config = dict(
    num_hidden_layers=9,
    hidden_act='relu',
    positions='learned',
    bias='none',
    tie_word_embeddings=True,
    init_std_qkv=0.0233,
    init_std_o=0.0289,
    warmup_steps=200,
    decay_shape='cos',
    doc_mask=True,
)
Each number is 500 + 50 x the weight over its row's rms, rounded and kept within 0 to 999. Layers, rows and columns count from 0. Numbers have three digits each. The size before them is the row's rms in percent of the matrix's.

# layer 3 MLP up, 2048x512, rms 0.0333, rows 848-954, columns 320-383
102:455502529591459447536479453540606461512489484431426553478513460487472535434542470400469497496462464497583505506463447524461530514478430471503466577448475495557523521497484435467437513510494523
096:521472532435605446613451544556485482496398546414549577459453502564504495498455536433448481508445476567464502522465476552460480514420547497385479498512493531538490461496459480429543491601520483
095:459462496539437518567595517427464464512487532435467516443553547494581468459567380495492526512506505478482450484528609431576470483499552516490515533515449455441516540536504565534427586522444538
099:420591557498440514498538349498450530502534517499498434522605440465460512506495388497438404524489493588590539539434454472550506470478441487428566533464474440492460483500405523462512488525510543
096:453557466481516476555566587453417496548536481570511393471521498486507520483460595554422462502467513520471532529504547551481457479579448460560561449455549549546509543446519442505438524605496509
093:450474482528481523500504423465453502537375589455504458432520486468522498456513475447600384477510584554520510519440594434425538538491489531446562448479468552500483530475489575497536435529523592
111:475506540492551486496478567495396539462517536593429622578534519462467482529414452462440447516472466418474501526550476564477493526473587556591442467448453460496432464474571448564476420494503381
100:450530507544507477458501454531526481591521522459496586517492514605477426498625494569471504431566482502533399444477516529562545509510421426471469564449482525527429518479512571559520461529483533
107:484426485489561508518419519514480600525508515465471406479423446564479413403515465431514545578469482516521522478432497509501479422434484458471518517627479469497488474488516498453524447532461472
088:437442483459518571460457548432531479560520341521464483531522539486520451474479537611499491467476504529491433495566461601474552526510513436436491517472476486512499548532586508534399514529493594
092:448403429474504497480521527455554602533514538566445465488549493532464505484501464515533573505390501519520490477549399508459458492571453460465490499452516484575524518498505569486417500485493444
094:548456541479572585490543526450438556449458548468510593493400476530510508507520444436433508598531448438495571470499479608527521516532474476485519467431636486598413487501498493486482465475500457
104:562537485619453525504481482487494534502534453432562492531500497443493515521514464467482557464467371548386415502570425542514530565553423411497521426553522467512519506496536491551428499442469422
102:512420558485459531441453542567502463446481498529541526524446462501490523527488430601595510467490547516423575551472589589521567553525580506517472473469376550544460547512438543444609413434534491
108:456493499408471493548609532580506488511431503562439569374483542486411547546456492540479596533482493399592565557504485483476417424480542503490473460515478533530474578511534543566478542524550590
094:475450586488420503520456474401417487545507432517406504458624581587496539548447550584575506549499456523425489411469541491542533553525422480550413431538444518511549554539526488493427501464500527
102:514449502485510520481546545580351551588566434572536488543430547516413466495513415566443508491536551445511551421530532536539446590475479517493487573499497501557446467490490494531582538530493470
097:537550469598471461443486432416481430607539562488511531543479504608447551449485514416485436508495419599501415443401453492524566551437547515491458541466510434545514569488440556465501540479433451
091:455572509529471567602520522565432472531519512511509548523525581483535537478577502547574514408474503447544509487481522442540477468500433564572553545447469484455548505579600429554524529612378488
090:480453465493534489458491403490503511521518580465520479452580480531532498461519549562517569513457476459438497445483515467455444481524516461556555536447484444498468436487453439513514465452530429
099:426484422562530508535559525531463497487548473424448419513528451476599478495489619533551514482460473531485456522535583516465489454531511513463468498503420478491592475463399507423533479523477562
104:494511490540521541458508485495481514605566531452404543526563547574439531465514436548560609511510543457475475480489554426453536499602567447555564478591532423563510506517404504502499521460445469
102:467411543585461439433499493470499481559462538424464561438528449529457519500548493436497492580554473585542521446520550375524557524500349531483417469461504505489540575455585548475582507470479537
093:536514512547516474463562392555571537487493470471467520513452516500457399470492492483499522550446596465422509479468628453430494471386500561455501431522437498584523574381530545554479534497533510
117:432513537564565476442569547549528535549523543577517537572472619467480538364441477480491449522482459486423469494569525469500516578454532527589560517577530528507558557522548570571507409460421533
097:534531436527601521469463571493455457495572493566396469486571462470486402500515394479464377541449428438506549409462522451542486439488579600553518569414508580527443430543490553450448417545492610
111:476483403432465522540522484482419424519480534555578486507485415458534459417489515583440493606500463469431516485504632490603521487489475514401496499504578462516466483583560498534404470462493478
102:558467536531496510620420560509498579514436476498512451606553436555475500508502592496540554533448586522438461433512461538503523493421586521463502453507514543482444552452465457439455457527489515
084:469478451441446504477603488537479553465467536478472422482501546459506434549481485367545383510488585506545502481543585422495417470481516472479561500484515464494490583388535501524504516489503399
097:483489480476510484418431599438502599433494495568517547508388544520511469502422538528575491539513509460486544539458559515570491585524498546439563530561450526526470453503455498496401456494425473
107:489464505526551517532553569524488558547511565523526539528452511568478495462457455507438548423520436498538446475470518492457463424502457599411509423452530452547544514366522512505489531529454448
101:538482459500596460554366480428483412475511456481490497449490584503524451592490478498483480558576497507470521540570475622436475523510549491525568558581505512493408483527495517501459507570437522
098:507491480502576555479569471489441552452518482540395528562499546476459477544505409468506530526452627504427464574442557599436485487506546491614458443555550430522546511516444447465551508571390482
083:493468506495494465500478504434466470480534541450548481460520458401527530512505540531483566433521575540483485518408464551496390435480504494456494445531480542543503545520555582490558472463526480
098:544500526556542566540445497492517484377532419435513488511443403541463588471468497483572505563581468535435507423448530411480467490419580439518513490589495521492461487470483522558476468566362548
110:530496482569512469483464446528506555479496496557475479514538574418515470476539487463513471534428488585508514521464519477423508570391427475491439438485500489538522530465420531473398494564496494
102:428508550579557605449530546576452543585547674451438526473531543530533523502521520512473592613439513576454540433495583492535478477477506481550611466581526554471428521499447471425481505467541438
090:496475544510518521532464547531625431474549521532482497411484425491484505526578528537534526434499530422509512470470561545521516506459448479497478415496557545559536545435359466388465479584473515
107:383442491406525490476573476552534456543573485578524495476529563534452505465420537542424503528600538507475480465513452508502537440488425445455514489488405544520564467462467523453531559433547558
104:474568550506531466591417523399545514454464533552525442507471590565418529563445515460581452541580498522467433559436491604485457466473538548481531528378507527478405551602524484524349494507517438
097:444567515459513532504495521462515485490585421471462481485488499505417557494527477506435369589501526466499493390538451444485500523464474442528461542440506418540488490430547485561504546518516464
091:572444500524489518537540534516453511587537495416552430538528556523539348476546510539488516464459456520453449496478533444587459518464511552475546469392452490554552454460477448467517497498519481
107:440555441545485531453504566507423528501514570568484564580481448595549390536599442523494494458479491424491546541481371508455533580455437522536457468492464535566561548490443457597472483592480451
094:514551494542443457509490472595563416563436496499438606542483532485417544490542520561581443523496492516444460531581540400487459527495483519466503488503491540503517561507541502414373539535496506
111:486501511490451471575573459586470403516508462408497577488543483506532554576452557450555466538429529574484474494499542527451470473468607472540523545477589461504490492457480490424460465533534526
102:527468469585471521495461540501552551558563498493485530504511483565451517424544528524481414577527477511568522492462499507550551464543547414505472482476532453499531409566513500516455457416461551
104:471493453409437471467559447541499459476492485556487608522552512545480480582473503550490543557378447477407493478480536466621566427491442563592450405410486572507517510480571544534499524577434516
105:518506526474477541443468407585540511511509555511586509607450493443555558466504505527478530494482481436477435514475453547540648530542499601450513448577540421481483524491524458524543453397478524
102:593499507522496483406481467530466511508484458571475520532479490468571445553493555492506484521541495511476516573509435564420488364657485488518496453556463470516506496517581513410491532519428479
096:521460435523541481479525534567493511535457448587498514528514462497481465419480519421478541538416497510598488531562527469550465504547631489455516517488449555557517489553475447574527512526533533
101:413529520439462449496488484514477531566425450430530534552528523575367437487493609499372507459562501498580506543637482581438441538532517432457472468526480441506539476458508473576514373532515551
115:517411555455592526507505487508480480441388424498525426474510483478473430485462495487517462540543485470472449490496497575454436397412554391411434440450537486487398424458562417484476453461466529
087:485554565410505473465618466443497448383507552415438488499584439505469517448556514523453469610440570477442452401555567543479517412456446521569578498522538589541514522478537501517518611454551471
096:477415487518535491498525442476545493461506536608526460536511484502467522501425568410515496514625556520400473475509531473531530527499517475487456482543475494563508463495488525453417501563522516
099:492519473503469589469483415553607481478518519421432514532517523533527486487583430600535510435459482562575537446568503473558456477446553503495448413436484521527566595404499490475512559506488612
096:462521502607472474453518456379549510540550452457442523496572558511498465498580488535521534557486448531526481473526425552515521562562545465563571500630460487502503463475577449504447571511524538
098:464549483500571520518439515467633525590547536482462473480536505383553483449447520516497481437505521583478496565486508563497497503565512406507496485551479644483530474469552584486470581515518385
096:530478526534450535421446540539443442526425519534532508434471497552497522484480595537514519501550505550552435533505465506455524503445532469520519453497445538464503470593545441580496525440470495
098:490571500483476501443446454625536552561565352521503412547530573519524441557434486528482411520552465501456455497461503558517486543494539468465671488539531563525412641428576428495390520412485417
093:545496589537489412501523595447523492475498507434452548518492475453550519538399463411454531520486514510529480472494508584485492529500460405481536424475479505496502407550465451475430424467456539
102:518462517574439377482494500498528471469487463482484464488421591455519490432548501524423498418490451494528473534499429536549483540464422540477414447538394432550427502493478552539414517491534484
108:455500375527475484505522513425577422569459435394497560498457478432463544576523540513517460524469438465544539464459498536655382519437493539515457399514464459486511480541469487521482505517507553
108:426489582494507416367492497556542491512574437548492543497585546564439454441505559423551458502610534447609546428479500491454396539547513511492482487562429380523464470497497444478525511534505493
093:529525417574596472514481505530403447552525548465512514503511425543442593468535402427574409524473555458531570462594491445479495530475540524491506533515541554472472575509493467591435507415516526
093:488490389515525525429410502505599538611525451514453506478524544590510536555455570493517498473527606566448530566609560503518543563481540484377501459516493551507544460526511560492403457575415505
105:464442541466543493444586493480509505519511525472506465419499578520426461558561471469459347490414456523471519560563426394500543496525558570426502558379508442515457550472506443479565459460491469
097:550488552571569485428479489485518514377389451439513393523501553596480501491509458447491561415501509510535573505417510512497428506512491557510509493492532618542499445514439442489536540599492523
102:560554479516517433464505552502522449421482531428482501541550570475505570534530497489476552475539511519493586391590536496467564413478490521501413472481517442459501526468541497435498549510381471
120:421409526538499555555522475525476376504543407497532537570463520491527532456541455473430520451539424582539519484485546502491489439568503537501480550511444483556560456498459510528445461560489527
098:473494504474514535467490564407479543488562503472429455542538475487542523514501592463479504566603508501542557491599578541445492496508442482430514404489560543509440522519550511544536433393530563
089:461428561449508487541447478552549448529576591498548472544556495440501596402507523465399522471547464388490552554492514546507449604515483433545489467561497463508467511533445495476505437466571556
097:475612482505496510451533479484493502445452515496437503382531537437472476442556478567530477506523457452468547512472518521506481476429390515511496414483517486538445394463492453533527477580474526
081:456541479582514508526558573562474486534491442506620449515566505506597590514510509556510460513438497540474424421480525533476433408441446526513523494468458515490527541572530481483463528519498526
097:456534496420535468522536481511400401512428442523564533506454529520522499398485450415437481506465500487428478510463418413491571468478478447520469599560514453516469454462443504407503506513469491
106:479492540468404500422502516512497471456533516518489483507477526577478487536448509525442582510508489488423407465389515529492564474554579499551539463665458494577589599437518421460421589440448524
094:467468471515519463551501468516426447528572463413483402527558554435559581490559614559564559528457469477525410523507470462480509393518532465544503487485439519508574475586518494510394571595446464
103:513574527552522484415470511498455342507571492498364510546556517531494497441444546619521461470462523419575456448467559399535511456490570505403607492498582582498523599575519509556529534520495530
103:414508477496497475541460520532547489529564434469492487518467439515382424472559535394547630499469513492492519429504477465555604405563501519579484486515473531545564447513484546439426535507507517
105:486509481452513529507349449479528569556544473533538447525476563477509452497486539437466622408463450481456494529519508377540454544448563360517564540495452487531441495494451485483460488493463445
111:514437562490523517428553401568492457467466458480449483521478521516504516463515484435453433475491513439521537492568474442465434529531472539595459497554556491522472468528434421517504493541534592
113:392385416476604477504492492507490512476489468424500506532486550576617579420493510491472471481511442523592533563552441422455460510535551392531528505482469457524551565542478478494464532411432510
106:543556469473422464402459595486500569560595520490531649495465529469459468484464491546508493521541541513530609477515490583561559386576513537523501444464462507548481409481506518534528441378523468
097:522447482391515482446489592538518518503542565513430535494485568505497628489415513418486475612480538470490565399460522431481488496420392415484594515476467507518512531522554394494474535597487547
110:482594493515498518489446513510437397568571470602484487428481540511495461508402539470507530566515506413482534572470530528450592486560485445525467484479461445522516519452574534522406469467509562
098:476515488471510526557482523452463541406536409513577610485504503449443436473596516472439509439432525475508535584517444533628481490565483476480560516539455431573581505541501544396485453438419548
106:496567507641438523480505465494531501370495435504425514604522524498516476448431489402471464452461539497540538506479566490559508494405453511516527502561534546476560523452440509542555452597491475
102:471481534490580473513472568515444522455540440577370548518559450514450408531552423435476515512568527437450456488518395509526559440549523490500472434422448482553569509472417457524532495548553555
102:425548442462501460497544473501486483522543405526441511418532575513521589492535457476569454548509472481510412453577443509369449505512424419526480401509560524492547403532469477562502468547461519
096:444508383443497486502418532403503425472562620464522482517524469574526459556498557476568503487577495535382520491541500491448517501437529480483394495542479564478458539466398508435512414445460484
103:447484513481456481449560562514479447535421521475410540517531513507531473500596446413307444439519515475388472475487493496472519483455516517464483401529470445541523446536580505526519494576480506
108:549557453452441572527569482507569532518534458505559576514498479464542421499398582515531559436469463453450442432545671476515411526525580530441528463467593499476549592552495457491532447509508513
081:465443511474493481438552539462496508426561534548536489581478444496466422587464518479509541508485504415490483608522576541562405482422451498427503518475499378509552446516487632478495632524511558
094:575401525419567526460531453479586429410439545482465522446528591477499486411518445536539468531474544516412567572586482585501503465582480466529520459602489482499519499475439521491488442590542534
106:454509537402555437547447588514516414456478510499560504446454440480512512540437504556467539531488519494534544594517509442486529539494532565539550530571570468540395481479571521519510547456510498
100:468532417544502483542464512491602517449478528476507499537550531454546534543533555496486584526485449504499542562492510450528592523495474519483509354513315504524551594411557495448438525446453477
097:601555504532475482507501525511542425407548478498481508558526533500480450468590533489527435515437452463513544444529522553492530585454472514571533525562524520550499427406409602572534529505427506
098:490473431451537385437526491434479541489496453444560550547500479516453496580411516462642580526616526581483455492539458545468486567534494567479460412483462539503563575515511450437475489548458568
082:546579560580424513543523546566516495545477601402499520528533400494540528575460504463554501533484429513430494525559526565414446497541482496537452581493506505523504454467394473508522559481455531
095:476539480474443553477518396454460499562563546391455470484553485509526547594447506517504495538621466511577523467476452527521518437461514485525437472503494490469475589510440476472594568553457511
091:457534561629466408556399460526601615478454567450403581485455467577350497452485520458560426483488576577492502544574555523508515527462451497564514440419533592440603585573455447552505486546495474
100:350501436426482468473582479483515588474570474561524508515506490460511569506483531482429530548544518479450506393430507535575517510500500507471503544473530493565435530569516353420599433481513495
081:508479538398524481520472519557492515507495540527461431511466535483492515474513499465520526434539507396492441436535478459443436512537418545475434529474451538510431474500455565481526378507467548
099:488512518574493500469476455529598480504474423475475475536511513531520422492514497528462624435403511511501470482507424446514462426516498543567478479530512460579512418502510516432504493511462493
091:452531539508462539408504546477562518554441493449499527593523561468425522483501502542519354478470524464480500548489533433507525417526480451442428394583480433505424516508456449463590630532475446
119:434487456437508462455513499441554467514561490463451544453522531502492479401564503419457502462587505567457478502464523494504521543521511501535488501542512507486505515569526509439568484530544513
093:457632523552438490515538519352472488366456534511590474581464504514440473483550582539473627563553524479462469486486450506453506523431587515579473493579515550508489564521480467516450523442512465
089:485553597525401508520428543455419408475545463525546522489410578421394520485428506559518426435507543479452474569400554584455483494455546560408494487504470471485498467517463472475446572541525509
# layer 3 MLP down (transposed), 2048x512, rms 0.0333, rows 848-954, columns 320-383
102:545477488586571574476407535529495494497516514504515462476474542505600514443509537589480541525510434474535553512477446539496495526620467490487461524489435457539487494504452485551518432449569472
099:538479562447441536539629431510512494476477519482484516450557508533512549521570463404465496479532519527600536469397515436503552498519519506454456371554538532461488525457558504461431464518491563
103:524557526428503468513487505539411438484591482473489564496448529449557417584462516481526587412494542504400461545470549424490467532511569512617439569357596535539521526535569470526519442592523443
104:586485429503422502542449540395583518490546509451509536513530417542502524491520502421511424466535465512504449465576437539468468416542539516566556535559442469539514421613576468469407482494476505
085:494453450556418630455408487507448474420447426510449545481471511443497477510486486452497578479555516424569480442530434439473567529525394470435463521504531460493495479533428519599535542449436487
093:418508548550470503468500462521488498502604448437459465549427485439549463488448636460516513458463493533434511550444485491507613517544536459445460514472513550507453503531449550580608477447460577
105:442509555573501506518516520456603633556478514443543487500530515597502507540534550455563538471565562513454458520493556423494487390517473527530422521511573613499518535563465567528517546423494520
093:484561569500531626428477558476493488425440443532546578516547455463522537474430549487534475495518562397500576541498483499597569413507540490503462492481563425367524545481542436499505462411531517
103:571451488435444542389490518557441529445553487589548529508641514466471399558523434474471474516461492504477462516487539482411463443521561434515541494462526472471487534525455539563512508535587454
086:562475499535501467405476463482489471539451631480404518421450467499500501556521499503469497516442565435590550537463549508520497497469516500493532433541576520467504520453579493469496495565465621
096:466466435453487541520470541447555470452518444518568434399546476549523494606519479457584558584521549574460468503493434473510476429596503440515455520537558479382478583493542531502336521517537508
103:479458435512516497405473604496521555463511513510503530457470479415535597501498476449546425527503506461481411464449379495532491504441487507535464450475574513407470464516376513508503493534501558
094:545510545465446505530536467523502471564404424525575493508435474563517410583514500496580528500495454554493468528475512494472431474510546509409448439545522529541497533485433527530473421364404437
103:538457533469595468514499489492522416436537424517464494521452395549596479456439457400587505472412477548432488393516528568449592457589507564459457566472503520557476569502431502492603475466438472
116:526527468555545440537507581542556443501518428511527467531529422494595444516559543490426518545569528576458462582505549624523550459507592468501624519478478553582595556424446503500468509451476491
095:572465451459615619435518528502421534551514565399494495597574546498470566430477432433387442491518471522495471584518472501498493438358522451570386550460527492474478510405449505572468496565458511
108:557547528489588445457543476408540436511507452489507474525499473547536491481588450389461509560534544448624446429388552485470455543537438498414517395498431516575453477541520441513491440472475472
095:456554460499479496540548421521537465422488425512471447442519521511494538476489449407373520533467392505426543453584436559583525466524535540448524521488536490580458557523518464543486539559435506
092:511454521489510512443451512504540576476578526466559450458495357556412496564476514435431495579443444460463534459556515492535563461538526449438450514558557590471455480450394609499464480463621511
077:434564587470446542603500537487423453587512635532477521514477524481483539478432506436520521459484505589524404542520416524520552456468485606426430453516464561508561521560478595473540485537462532
096:422449566496419523490606406505561542442500417504553514510471574472573476506589478556587452475507475462497530515512528516501505405487522553519554372538544452529557452539521514459468519549380454
105:546460422513489520475501529464568507470576504458420450444603597472523537472582508538515437515393476475524513541549533537580366519482487492461453557458437487520455548470512559471543485534539468
101:558554506458546564542482494496492414481491498506476536490526533426456495462562503554547395425405528490546557513492490445488550467481619379483470530411572502483497576561580544485415423542457537
096:458529508470487469509429479483485453486516455491452565505513408482409525440455418569618459555462523482494478511504460443546510428543569468511524494416500532402461500560516433582450615609485494
131:445466570574557470561472498574547489534531445486525521517577488491523560478530501527494550532501498558507575582509506535555401557401515536459514497581493554550531532496436503458507511511513541
099:491491449467378480427539432484485472477566462482454530496487551594542444467398567553562489454562495527529391451460495511509482520473453440458457599490440513547470512590497528557501453495487492
099:502489518506553461583410506566551549531493528535506439472510477552469538441518459550395572518483580570455492600464439484523486513445453497489526461536462555496568533475410502439550505475524514
105:472447521507476500432467491503522504426497493547557518518385561459520463510542499504491531463495454539501510389444449425485448415552495503483436462542436567595439452389539512467577408425488548
085:580484440434548421493435563370458475587464520506465524603439496504417502443493397546573535498488455518502508469488384555493534470527523511489422449590502465588420498567388433565516566534494562
097:520498532503444554517496446398519473535468485561516490569468493460443447524549454489537388391497521500481475572522535506519471454565514574551430594507577452512555458515457555446519503444598454
109:495480533452411516499516469532525470478525515538539558468536552500553506568452475431433453422586425441500537463499483498504453485540497393453466508478467569507448577477482449463493442556556553
104:543516597565494480521476530606530554570498513408470446584579473442528499536405488536526500518502517571511515494528485451472612513661436517521548437559474401580469493576466596520439476492453510
100:498548621529452579527486450461494507519541489479555420479554526566494504485526485418410569464512465496561470542512470466483525463433504523504497453523525627542538528471485472470499442595566546
072:522393513446448520482549469572513478581462432478530517526529556510442506572507591492506486533465514488561519478565466435494564575530484506554498529531564447554511510482479434539527512488493413
101:570455444627478550540470451433548498504450470526517468506486490396451578508458441582405516563470569580434494579476521527488570544477481502495554489567458513570525515468488451420479526474546442
124:492510523559487505503442464553430534489495486453419489528479504490426498498521473517497596437484427505514589462459390504515482547453361482549514532526486528512404514539496472520489514475486434
109:548526500585388471458550614440484410515545518429502566514566432480560482542487580584432570607526555455489605493507499521495480465480588430569541526484416457616503474572515494454481544563450493
091:561551524519537451446474473482578538476474454469508548517488468594512566496537529494482576534534536523529493482539507530482448423544598492638442438452574493427366542502438472488530470493489489
117:489521422481522501529466427495478521425544565412504533524460450553417529475392412526487577529486487533550516460453506588453596553436519447480531428596590475558484443564496529548581465437464456
105:487487462526474477501498558464443517512501560518490508516493415516485428539495511470480544533428496445549490449482468541543586567554452487523572422547579524573503519487568499467542474547512500
092:457489568416490471517496492519454558502488582583559461398538521462480550504455556471539549544434464437543505537568540546547474417465485471475483450521493510513536603515539536476569474443459603
078:477556412418602521402437465535531468517442571465520497414493522543554500561443448498517468481420567479496508572480460625507594518458555519511498536480503511412581525452492507432459581433531438
103:455527490423473443481479470430508557554479522429508536506481526463497547479471464423519526464474532526490506455496506503493464578456480488457509508433476484479491436553547494450600519485485483
090:485416545585507397494545466602563577531478433492462591500514563478455412565503557505486442504499502392467524576497409487514574547416472493400492523506493538502555629542521527408558463540508570
116:412429508509520502518551546480542480508440505529490459547513519353451460491523564461487623590505511439511533515419442571495525448552462515481501379446492505463561486509467523483532472430333497
110:503489546604468487498478427492500568579434509460518499519524551473481567467463422456460536518547547530518555548436496525495571504507473581570548552515507619517472515505496576453474521417414490
103:464501530544472560465374388533453466526561536441368553418494445511548570471549645546504488483486632480545416449473356552477411517485403547433561617474473452426454451559506539435361540549502488
104:422482520530621476495509522550524459443595441461434507394496476457530582505439586627395513498497530543450522553523554546495506510521537503423480538530412493521570447455464489508468499484547505
107:474519437438477481508559469467490513442511551466572436474504436431453597456443511551534507522355460551489414503424594493422490411489564461446536473488521459541539476463435416553490474486504538
098:567535449476431573490465488514513497399573479494444476395561572545424576449496457525476395585550449514577630495494542547494427538517604541520491443457453482554484517469524484497527436512524530
092:491487475538530508458456372575488485500583505501484510495488433546555476587510509549481505485506501503443563554477478458509545493465432550460504567450512527530521530507469518588508604436496535
119:543487507495474387453522526534444493501374546511571406494561510548578413525432513535466405506424619524601501489460498600526449437531567534539463461441571498448488615498519472442524461505545548
076:496552482591463552495520526514475530536561434532439458591442509463544491566561472544557527473504506539428478532550452424544419477381538481512532531602539498488492555480508514427436471473412556
092:503443507406594404457519467458400477495447458552478611382459520493463439501481547521603482488556476502639517447415398509546484515446427518397508528497454529468438441470465509430530545447615461
103:509450509557477611463577477519578566464573503443485492458523448519586527506485442516518537431440527540564585392521574454508444568485450448535505587542490539549539442489494473446506506497564501
096:459485525442462477484522449506482469561533437566541493496498385477476553507550480522342427538513450542469507501493511477579515532396429535390452534413596378595500458549478505479550476436526459
106:474555495498422462426483531523494556467463507427436527443562446477390516436502460379477472547471463504562637524446403424484486532476482531493514410538353460581547449488438488492452443520494542
097:558561480540593393464509499458535451453481560444562564478506510514559501523496443548476547476472526493524518561535559510566426577520468474477449417549498528487499513547487490555568489520508575
093:523530512383490432527521509497563451408471530447421530382508572567570514505507451533488550564449522451572513548507535502572428479650481462450477561477564479487577467516465587505511562545452516
094:469437396481460493561538442455441613464491458472472449593597526452449465414565432474470554539609456534578491474557573374514533546577498473514502585508540546504514491408546519470504474453509548
108:434536537530499465486490528574398507498411602459494556523517527552505541487551561514572555489464631541492461471541515550504545500490479509473617510517522506517542506430537601581525429466557510
108:458450408477498527520445396529500441536462530497487527498536591396501523555532533508452417521431508522509481484609536473539548499487558452443505522614471482530572540573471541520503518611420487
105:535447519601485554559517497474445462564495497496548433632502479471490517434560511525439514485411614523381434580537541480607650564491562449442553468505471377453552542507484503540476532365552533
097:511508541577463462549612386487482517489483505501557489477534503542473420520588458545422486509476573514511443482448430537554518473525508593485522435550422500529603446438542453425477465614531395
095:517532524546507517490418444441473512550492432480518526451523374532491430469452518556527540505552577465570519524451387497452476514515517470498491492427527550530460490502527485535430532596549556
110:529566543531461578549434515483445568497469502478444499562476449440545513416508540422572472501557476577497463483439514522577517439528440511591463528446475523559500452452576402587433532499425514
094:529463421589499592442470431404468542492579540477474499551533557454462524542475487549473447509520497513489483503492537462499550471489457483530507580546573500411566515444494411518487516466480560
093:433496509539539559469572557472515410514448503526484640365372482491535407508484541484432427392540429504504525556454505578484472536497514464535480540534460504499609474528481421574418523473508563
133:575501580485463548423418457470558512531475496547487532476515495560491574580427563472385543581443490527528586469442490452530513487467509538556467454463455491544514541554432529484470550454489418
088:468484472479499472535499562528484492474391520490377458537528467463496502476575405518574492569463536499487447453461470560535500511448422542522435538552427470489518476564501449496466547433543572
076:576527540503562453478534489582561536438538506575442561544480574503473515538553485560551536560476434444461421496503532455527563543533478590555478536451482472529513496559345466497527561504390559
088:445398527414535526556355409488472575496528488581581487533418399506554473542484511527536523506456501452441519451546394481470429484598560477490560521439443482431473522471499459463573446442615525
069:505497491484447494440445456463496423524440569492513468476479412491443426505466525496467607528508388460486474511494548395454497468469518393525487532476503501546561547510498433530529481513421339
089:537548541404538438495575500522506442592570490474441466481406425483521525531508508523487570559428521570501484474435533514487479465493508516550462435458473626501499517456436520477530457476468515
114:494487475461466425517482572515488512548454541514560463533447466516438570483457532549493503537457499412586475480472546498520591557501541395457475532451544551472495530459491520531455459511606437
096:500478501491526429574542542571547428505527517481520538494484463537431439471354425462527527450592531550520565508478502500501529618495465491476483520531500494566404463430498514473538509476571474
106:516534447502454505577472515460496518440495553515577511473487533384520391452500534529503404434534485513475510473437441603502536524493451488598513488449506449512553447428500535434598472510443496
103:502522546479497521567499417526585522511554497493508477405422546516470442520419568448455556520555521532470481518453520528498466497527543567453542517525463478587517515533350533562474495475431562
110:552523553552481460418483477459470442523422503500472544502480472479381444475415489396589542565446438560540531462525602554556475478543480495545441531533551563494512480544459472447458533568438513
103:458550518537478533553472490512531459528519612498478465471534562489558519548503491468412491467532530530530477508505503462440563528482442524384487514542480474532490451512496514515454538461433429
125:491501578512547519537496540420482482492466475526493489526432437538499486453491444587511515547486549520480473510541565562452448556505490469493499543503590444437504437434487649480520563477490532
108:559469444439567470550561435479509592502513489541448464443536619488510427525511538404476447542455489529545428441501569456455425513577440508501528561497572478587531465518543499512433554512533517
088:471473549464492486443491505423550490481405437532438539580501470533470491463559577522461481554494492512455499468564458507479589556517427552476448396467503402405521502516557522467546459538462492
105:558442537569498456516532490560506548490530402434519433413444466432550476451483568501396545442503473431532530472448448459464566522521461495499511543484477500491458553504475511433541584524485462
099:471528474602469470427468505440527517433551617531513568528473457496519558514488456583450450537528643538477531452455508543456558515503495455466528482417600498530446461526619498449538473497511524
101:490484438540543505505443607530506535510485504538507421427457484530469530518468632542476480541471443600459522431562470570479421546559532445522554577584498532497417508520465442454498486526524520
096:515527582482535543493500559527473434476520598465588400531496470580545529459535634524504507460503618527541507491509608488417543521518512525428569443453448430424380487420513573393573448380556477
096:505520585462430558505509604546503512505471580547502485460429489543585583509439572568528495497567438522449487479529567530554450496568498525539480566489459497507550511531466428475524550496494547
088:466526554480584478570472516501482507488466492464540527485577536366530567488553429441478540470483416469535555473491476477450464539571415523523599504439544482489524419495536571571541564494523455
102:522527449473423417483528388429561527414565427532510502465524470633513433428462504494517463495474541555508549500491414475488604595581462547429513456449515503488521484557502522434411542558487483
115:528511552475522422580514472529482477536570435482527409550581483613498523528518463499499525495482513492523546487504455467456429532437463576475430485467383486545570519472524538492481575474500410
074:486479535477445602417483506525362455583427485473409445471481560553442533469547454456545469508506407444463578445552481348497548476495506421426527462529491549496568526528481518593526486582485501
091:512499482479532407449505522636488550595446436520514436474456460525451474525517398458608493419497506400550516484571550450550518472478526490436429445430597495433500551495519497521525558493520530
103:444448578503468523479471428507475508572562521479521548494507546535526459445469526504523524531509526493496530505565504489498456525502494452549511479493533439545530526448449543472537490470457555
095:489518518565559529488457448600487503455457572489470541449495518504474454485464391467470515480479663476571440522509487537500480561469477482511538505564510488454504424545579538543484535539536522
098:454552544405524418542494473539541493457519493511536524490545508557551442573485551472518462569477552474571521515426483472556597532498522519507461503420484448511446442558393535436502590479499561
106:471413485485523406451489448476513468501573488484537524482538565463518474445518548445438502402375588457424574468478480471512511586513572509513529514450564583538580542434414484516426520559486576
067:522496457470469439393578425536435578440506417552481485493443482484428428494518491482523475441456489464467516492565434485555472525528430444458508485567480555520506478496496523492633572520494502
090:503482549541570451491475520583472544498561449575473442501525469526506465480469448577548538567567511477474407598497543503565515513501477529515503365473475566535428466535566439529500455552541586
088:442483542455506557553588463569502498541515521405579467461499488372593553506485558507529502561557525529465445455530505354426467468500539470498504454573441512570557438454522485514451492488436499
103:470531537567477570498529479533467449389491457477588554514540459515511501454600426426545530477457433519496409473537404516547544421425559610453507482377561537525523375406519573485502460566402511
073:535450467572422477511457450452557526450457435550472496511574565526588452430507500490555522541510453487444459492451552486541572444430460377514432486520508497509556520490583433559486588573508483
089:563551462438491497493621510482485475602427518519522508499540469482508542487496518458482449510541516493568505425491495561400556550561492561458538539453481488488518539506438459540414488487490524
091:530458517471405500574546483559503440514486457459444530573440388403462487449473499345479516612528543479462464517475514398427522529548456536490537492425571477560401456524441469525469533406494470
125:448436543547480483542504517501561472520505442495509548539444460499482549444448610539605512568489563535543440441404467450508534567472466352418563452390535442517505448479469475536447524581473470
086:490480360559446489465522474519400457574510530553495568637568458567496502534497555448465535409534472513618477496501566568540552406556446434518526570497451422561412494502407606448536552591459574
087:552461536547499468401466493528361501596546550520529484540557526445482495559524601518513556438519463424577555530454444419544508569573553487484512518572392464561404535551542608469528506497471446